{
  "n_layer": 13,
  "d_model": 128,
  "n_head": 4,
  "n_kv_head": 2,
  "head_dim": 32,
  "d_mlp": 1024,
  "vocab_size": 1564,
  "activation": "relu",
  "norm": "layernorm",
  "norm_place": "pre",
  "norm_eps": 1e-06,
  "positions": "rope",
  "rope_base": 10000.0,
  "rope_fraction": 1.0,
  "qk_norm": false,
  "attn_scale": 0.177,
  "bias": "all",
  "tie_embeddings": true,
  "parallel_block": false,
  "init": "normal",
  "init_std_qkv": 0.0442,
  "init_std_o": 0.00867,
  "init_std_up": 0.0442,
  "init_std_down": 0.00867,
  "init_out_by_depth": true,
  "optimizer": "soap_variant",
  "lr": 0.00584,
  "beta1": 0.95,
  "beta2": 0.98,
  "weight_decay": 0.097,
  "lr_head": 0.0104,
  "warmup_steps": 200,
  "schedule": "wsd",
  "decay_fraction": 0.49,
  "decay_shape": "linear",
  "final_lr_fraction": 0.1,
  "batch_tokens": 32768,
  "seq_len": 1024,
  "doc_mask": true,
  "train_tokens": 94180000,
  "steps": 2875,
  "dataset": "wikipedia_en"
}
Each number is 128 + 24 x the weight over the matrix's rms, rounded and kept within 0 to 255. Layers, rows and columns count from 0. Numbers have three digits each.

# o: layer 2 attention output (transposed), 128x128, rms 0.166, rows 93-95,124-127, columns 0-127
# v: layer 2 attention value, 64x128, rms 0.17, rows 61-63, columns 0-127
# up: layer 2 MLP up, 1024x128, rms 0.188, rows 0-19, columns 0-127
# down: layer 2 MLP down (transposed), 1024x128, rms 0.176, rows 0-18, columns 0-127
o124:079144136140123170144107105102136111115118151145123124150131119081136104095117137117110133091134109102057132114117099096103142118156145124177109157132114150132095133109141144138135150120097134167102086117140201129132068120138148122113132110171175100134126156102115135123179116102144086171149107113131148123136120147106157191141148142102139149132131107121117158136115112111104145107118
v61:148122187113165069169135113114130136125112114133160167134144153120082135126149159142102127128130113138166107111127101119134132112137163106112136160108138099142159128122126114107130149135154111109117116116154087101184117140142137121141140166140117119138161117120148113132086121119140137161119120122158119103082151120091113152141113102139128109121146133160133158160135113146145116135107
o93:152141076140093181140119064084138080124182114145105122126115124126120088150147091139112117122151154116132141117166155135117132159114150100143096182119098130152148166095109144173157159104138123154131127118127143124104097098088134176134148095165170152129106100204126098109140162093084085112124128160123151148141101135157113153105121108126170128121149131102108101122103113114108115118164
o125:150110141131143153079115147137098160138102158110148129120134124144161169124138063106188105082104140116129145091143130095151111127115098176169126099129143145145138126157136132118182099132121110131100095107138118120102150125125124109138113119115133162128166140125131178140118139112129105104179102148120131110115134104128151125169124122109119090136131131105119108096144140132118117092125
v62:129079117059155114119149156116160141172092133172106108123137140157140133134112094145113126146111141134086096122132127150142133100127127110152132116161121122110124139147145090096117123138159128127147111138128097138147147133122136101144127081126119134118117143131144133121111146141138145121136124126106115139132151113120118131122141123106165148098122138126132137152140178118106129139120
o94:099153132158155118113161164105093133134131093115111124152128166123133087110133157151127116132130124129154127150088109073098079139183093109129150102154116154147123150115068091135141156104132120142113103129157121136136126121121120124155146078113123108109123119106183120140148160143143068145113085134141165115137104137152150112118115092142118154148102161158129166136124118119118156125128
o126:137145082109102133134112173133106126096148121133140119137149126169104144124143160126120143136141128146115142103100128084120151114140112105121127134094144078107116125128072162136078155149101109106084140143161157140164117103145151101122116126173160149125144131099112114136148103144129157125120163112137132134151139119121121146105132110135131136091146110132131133111100138153098127092131
v63:097104137126130106100135095106105114164119096120157145135122110136116133135084119107113146128109125144142102105128134112127124142150116120124140134117068151113120108131144161109132115136138102123103132128111143131120152109124125117176147150120106110140134132099127123122140126120126132168128143121138150113136134134123141131121122120111130135135133095123132129111131143154141154161096
o95:117123103137117131090115173090168139135135165111123126096159125125117114085142108139093157140173138092132135137154104162137120139133142128147133127179144090155117148138128153131152160104141093111108095119144099102150167084134123120110141130060127127123136127143164130116166146135136169111152157153154111116158159132079120139110143146110131069117066118148110132060111104154129111094095
o127:187133118170080135135145114186109129170121151130132100143070140085144138120102135141166102123122143133064160107154109111129149122119111133115108116103083152140140123142132098177150103158151118109133142159145108160112125132130120111149133160144135134151142085117108114091107110101108138124102115116143115124129114130128120153121143130122116167123146125144138149119134194126133138129174
up0:108146090087106133105099119179181129099113131132165086101154124112104131154137141158189142108110127130114208131096168148144172110111126091122093117140158117163132108134097153121098171155132108135152099121084141154142081176147154096127183120141147161122126122129139161147130150109083146119153121116165124171108072174150119125114108061119098134151156143132155119124123156109171115116122
down0:128155119142200138139127124107115164142171105123105121150122142162151071126139135115093125173163143126121113135116130107134114114104133160169155115126178149141159099115150117178107120122169123116122168131144151103156101152083122139159155151104140128144106136185119087130122147080172126153138100152102132119182134125127114132114112096124164131137147106095131139152129109132109090162160
up1:089110147184140124135144135084139135138151149115127144118163094127128080168132093147121095134089157119131151127114109141177146153140126135128100158146132118119126100134138147144154115153152149116119122103075097147081148145103164127156113113102089105120088135129109119162154141172110130114130157115132114152087142111106104123124169144120106163128150119136122152084144127110141114141139
down1:075149097166118132094104113169124140136150094135111155116118168094101118087114142150117119119144160107159112125128087137121137135103141119144155186113110156165123108138137122166109113122117173111117139113107099105117105123110098166114076116181152118130108124138156143138109096115136122128104114130126147140122089150128146127105102130125085139124143130150164149112137175157164147105125
up2:138140170126133132086115116110172140111108120112112121078128180099086135131170105144145145148132116174162105127152118112127150145099151150101109124120086122138131092136087166162148129122155110118119136175139126092136154114156139168130155109145114113139126169093130123153149117120088162140135154121122130121090144128115093125077110111145130121147197147135131123118066071109164097168148
down2:119157096095148148131109144131135109149117134145124111112131113147130108103145155103088128136132155104129109098150084203140127085124086113133108122119109131110117127077124072095132164098135124137172133130131143132141125111120102135151107126094143114141154072130115113133117116100126144117120120112147106126136149116146121110139167097152148138152103094115132145134130123100094115125129
up3:121102116122127133127175148143138144147108125133111112142132098186159149130167116130134083170106119146159164139126127121142099087115148136119090132130122098158167147086133116208120129181123132146122160081139133094076124125161138115088102096103128118135126110080140093105113153125124099088144156111083155121133147155156117153109196076151084124135095163132119147135140166135153131143126
down3:092147151126180106092149164147129140156120107145157110093155133079111063116121131150096095111086111136125123145151094153134086119117164106153138128141124188162110138121170120150072166106123159126130112154107131144130141128159137123136137128127114113109108131165139125126148105126149174144093064153123124123140102114103145111152112137138144140148119118164103127150108138137125125151133
up4:155154134105149121141143118120115119160112137123112150145134098164115096139111156128141174116141152097101137118087128157109128135121115136102141105105112124147111203150096148115114114114117108144151167143146150100113169143139144127121120133139110115103148164124126139090142143110142086081118136107087132132129149180092106130140125138152123145081130169123144122115142136104140124106114
down4:148078120152170114138093109135136124032135143110111129124121133132098155105144097117088111101105100162091049120114119108160118137156107172156128171139127098125164141154147113138129135128096133119097109120168155183118134113142135131140127088154111142151094108156136102149137142122096099114117146128163136142103146153160115135069125119138114115108151167104129144100113147113100095149087
up5:115115138199133122139141152158155127131114153169119147142138117153120127157112157149163126147152126152128099119093175117130143140141146121151082120081108139156126132142141089149111158155137118104099127174125127120162148122120120132080133117120130149107146161144132114143137131115031137118101177120149135145126166034121143093117129136135116119156158139134125117100167097074163103121117
down5:122106116139105130114138113099133138162119074136121166133120159159151129139159122137125110109119147124138139167155093138115145124130090122116127130127140139101144113117106127123159134118102145147147135080147114109163143104133114109129082171112167120143164129116129132103108155146152101123136152157119144179134108128127118124137178148109157137167134127125136158128116133125129136162101
up6:119146098120144115134124139137120134113158117140142164152107130118083123136144147088106132142145117118129103105085134163124144121151150159086130130111121119130135138133153075121162092073122164099136107111148091126111130126192119125160146104157108170147082106145112125111120145110103173143141113125166110118135139127137157129124095082160154144140147149142127125163123138107168136108138
down6:141113127151081130141154122101145168158138131135154110106126124154166121114118122135130098123139120084095084131119162094145133144114131109155110123106143078081126129174155136144086156143158109177113152105118100133143151153130158131130115120106132085121129153154094173128158140157135147161132119130109112118120122133076118136113150148101157107076104096118109072133123147143089161144124
up7:155133155081129090119106125127096126182152133136143159144168126138099156140104134134155127193121124124139110150106147161142111160104080143113149141125129151140122149113090113156133123144135143138120104118129155131128117130132175148108112119148149150100110134097129143131130124110087136123143143163169119142126080121146095125112108117139124114132146134131089128135126131166123132142129
down7:115118136130166126135112128112176093089127137106127117113162118094148160126119125143101175139132137142161155142140086154119142105112146138097124105078122152176148096105179155147127136129113143082096150102135105083082126110119102089109140146088121123144123125145124125123152095109144156192099163143086130145143153158193130132165107112137135138123110106109135165168122128094160116098150
up8:134144098100099102068119150192098172140111122152084181138146142144134090119108097130140123142162140080115111126174105107139157112104135133127159106149110141093159137179097071140129147129127124130095106157131099134127166148117132192108124113155081118119112129125119129091166160119072129101163112181101129182161124135112143170128132108164100169069091164088125093128065196158071131120122
down8:141134139150135160098136151158150126107156153159082113116108086139151134116108132110143124141145101090152153153136125108159154125103105127124106081113096112147098190127135134119096108111182147145118120141125102108089095089142109148159103087110195085157113134145119142074126115126131127111165127142090152115154143128180070117156092118133134068169110093128136165172182093111104111167132
up9:125134100133145147136130135118084155089122139174147127149130111136101110142182128113124108125132109123128113086122128150127102143143142124129123148125139157130102137077079144094163099124106133119166121128080137129118156166108129164118129167140120130109139133153140113170128101136125105156152116120083121138131137110146145097129145145123100100139106139114135134151118129150136116158119
down9:126106136111141114144104081120150113148133128146127111096083150167120120160130156140139188136140141178120182152102123143117162125114129122114102117151171129134100130105107100145133143124151103135083142085138150136128107082112109099097110135141125129136146128128117143120123125154145119137119123139106138131119117168133093133153144139123144115109125103115144143174184159136112081109146
up10:115100134143098172103158080138130100134148105096115155150120163092103139090095144073108137140129094157114125169115151164131118140134148161124120161080098162162127112158124130187133134183087166130163143076173129126129096156131098135113150117134192125155077123086177147115099127100125134105122153154128064154163111149154166112120133124096090100110150161091080129130147132084187125113139
down10:127133132115101122135096144144129148130116082142128086115131173178120083150112132163134101152137147150119104133124119145099140125122099155089140119117116104131155113093097125153134142093125139157159163106100155131137114135112115188134123139149152115104127153142111132161164142116148123076134132161148169137136162124099120110119120177164114121147105172116170109146137099146142190169087
up11:126144132138131134121115142104112119145105072106104110190125136121149115139172150154116116137114130134116116087118116121134117099111168134136142119099133137098130098114070119092082152124185108104105081121141165129173158125127111134088129157156093169097121165082127139129153135111152164114108143079130162149104097115105157101095138150088098142111080135169172143138145171121123140101141
down11:113100126122102135117126120142129135165154158132137112081100103108084143101113085121138122147130135136129116151119148130124124142138113137093140152143145083122099101113142098127152114117083138135133130075132112131093078123145114171125144134119138116137129134161140083118093115145122132101115093166150106123150134121098142141141123119113089119131128123106079095138099120126118110099106
up12:110107165161116125121131096109127107100168155148131131138177112123160148165141141142146165120163136111138133128134089097112100119137101099086112140138112084135092135110096114126146117127136161129095138110148095097139126168126139159165129105109139185108128154158144151133112122124111139156117156116130124120151075136142135146118147134077100152125100137131137074089166146130116108137157
down12:132104091112142096087147134144138149099141135089116124114126118134097167151137153131170141101069141112062108120157119097163131120151165117109141109094174117104166092121139114148139140144110076119136137156129160106130139152126141156123135118197108149109105137133117102077079110118093132096115108103151137092102122110173097123139126172109111116147140157124135153159154095112129135127116
up13:138112125124090111094094133153134115132120127114137098127170105095084121163091131133141142107142133093144133140136176147165129152121151120089103159170158140164102137149129101134133103116105131087136137094144125172141122114118120151133131103143127104094127156186154128144139122147100125131132104092113109175121136116188113131133111117113128110175133131142101132095106129124170161188129
down13:134150146119155139152077140085150155138136132102131118169110151136123134150128138130114162144095124122144149146109149142114112109104154132096153139153146122111161150146184104111155136116127132096112145048143106123136138127110156116128104135113128112137144159149145118123123099123149127116139118113178193104095178147116110131070154165122075096082113143151134152126084175104133133140139
up14:111100143124154113115142098137149149155137104152156141107134119147106154113069124109118112129172114125131095174172134146065069139099110210132135078095106076152119122140112122122085159145124145131125142137141146138106113148145116156161102142183111152109111103132098165155139113128120106095114140160088092148156142097122149139104127126123113157100119128111125130111158101152137103134127
down14:132109128139133123117114146159126147159088147087157111132161149146153140112092159151129125110141163124119148090132068153080142102155154140110097135153120134113178087086151152131115135106133111078123138124115097089159126126119143159109142098159174142127103160145093144156130111163164123147111162086170144156137135105113146102126117198130094113106144160119120088126127154089142187146177
up15:124117118171149127137131129108107129121099115141124080107134120135145081142133119097135137116108109138125123148153135157156106117177153177131123104094120131153146060183136160159118161105125122152172102124109129129103080122136133131100119120107086181134156145163110157098042137090130118072114148119109163123143137118107141116145137114125118115139170087156116137106109131106130100139105
down15:131123078155152130145115118102125135152120181107133106149098143148150138121110140105127126114124123134148171159125120114132100130105079172123166108130130144166115184111096105125110146149155135136154166110159127139138119097091099132146122166099120105176113116110160156124139155159150105107168109156144163166130135126164153136122117126162134148162183111172114121148133149128105148066140
up16:127175117145109141143097124126108127121111157190154112126167111105107131092171153119157123141116147113134100112127133142145195157126164148137144126128113141154118101117161192129180135157141144120110117161106141095125108116123177140106121092107143124125117142110080144136135127150146139126078121114119141130138110154126138113106143099118127124129120124123107137085118127163103145139127
down16:109142121138114122121106104140101129130120113140126118114133142131142100156114098132152123149130115116077125155118139147100108124114165146109132120114127116142142151139145110155130111116130121111118174116107115079108111135076099149129167131109123101121108094147178108120132113123122092165076152111106159147076144098141149147145177117148153133123154177126154154166087143147143141145113
up17:175174155124120152152124131134101120115155117130167140136119093127169130182124096115138111107142116123098127155143116160106100131117160122111142117096110123141127145170122117104149182123078134123108162120176117109098099140128119145154133130120145159111157160171143170095120070077093142155137099134086120112064120127092122140126151124094140131151123113132103138155092135139184106128149
down17:162133128171098089122105134116078139139161144097062123116093128123172160152116155113118153097168140158120128100115135079151112199112081116156150128091137128133097127111122100140138087131155154149096070133153138086095171164149131120132175110103159079105109119105139137113169132147157136122157114113097101128125094129126142143120128151145129092093131125156145119096152157152108103130151
up18:157124095103138166087124142111141173091144147170109134120144110157165148138177172088111138164086170151143141124158145142132088130125114119129142088096122101151145122106161120088116153155088099083089110120128149118126143137139098123114087099086105133139168124142128162153116092143123130131096127176155104108133183124132118122097167148123151123113131150135163114144118104122093062143128
down18:086129159098128144139118144106143142138134123147126135134122199128160139126071144111121138083111159110091143087116142132082124111130147144159093156125101086136106100096109128107151150154138206085118128114139155149125103135063125111175139104088123169094133122126170130129176132149093124161147155106166131137146139107166076133176135107107082090116144133153145122121108117134122089133111
up19:112125154162123127187132133128140116100074103083108162110158135113098093169124133129133109125149175131127136146140137127136138130100112121097132151103127125119136090123069115080155166144120118108144141181129146110152133188112138110132164138163106103141126132125138156144123131135130096146123111129092123129096140127163113143154124132073109171115144093088127154110152089147124137104078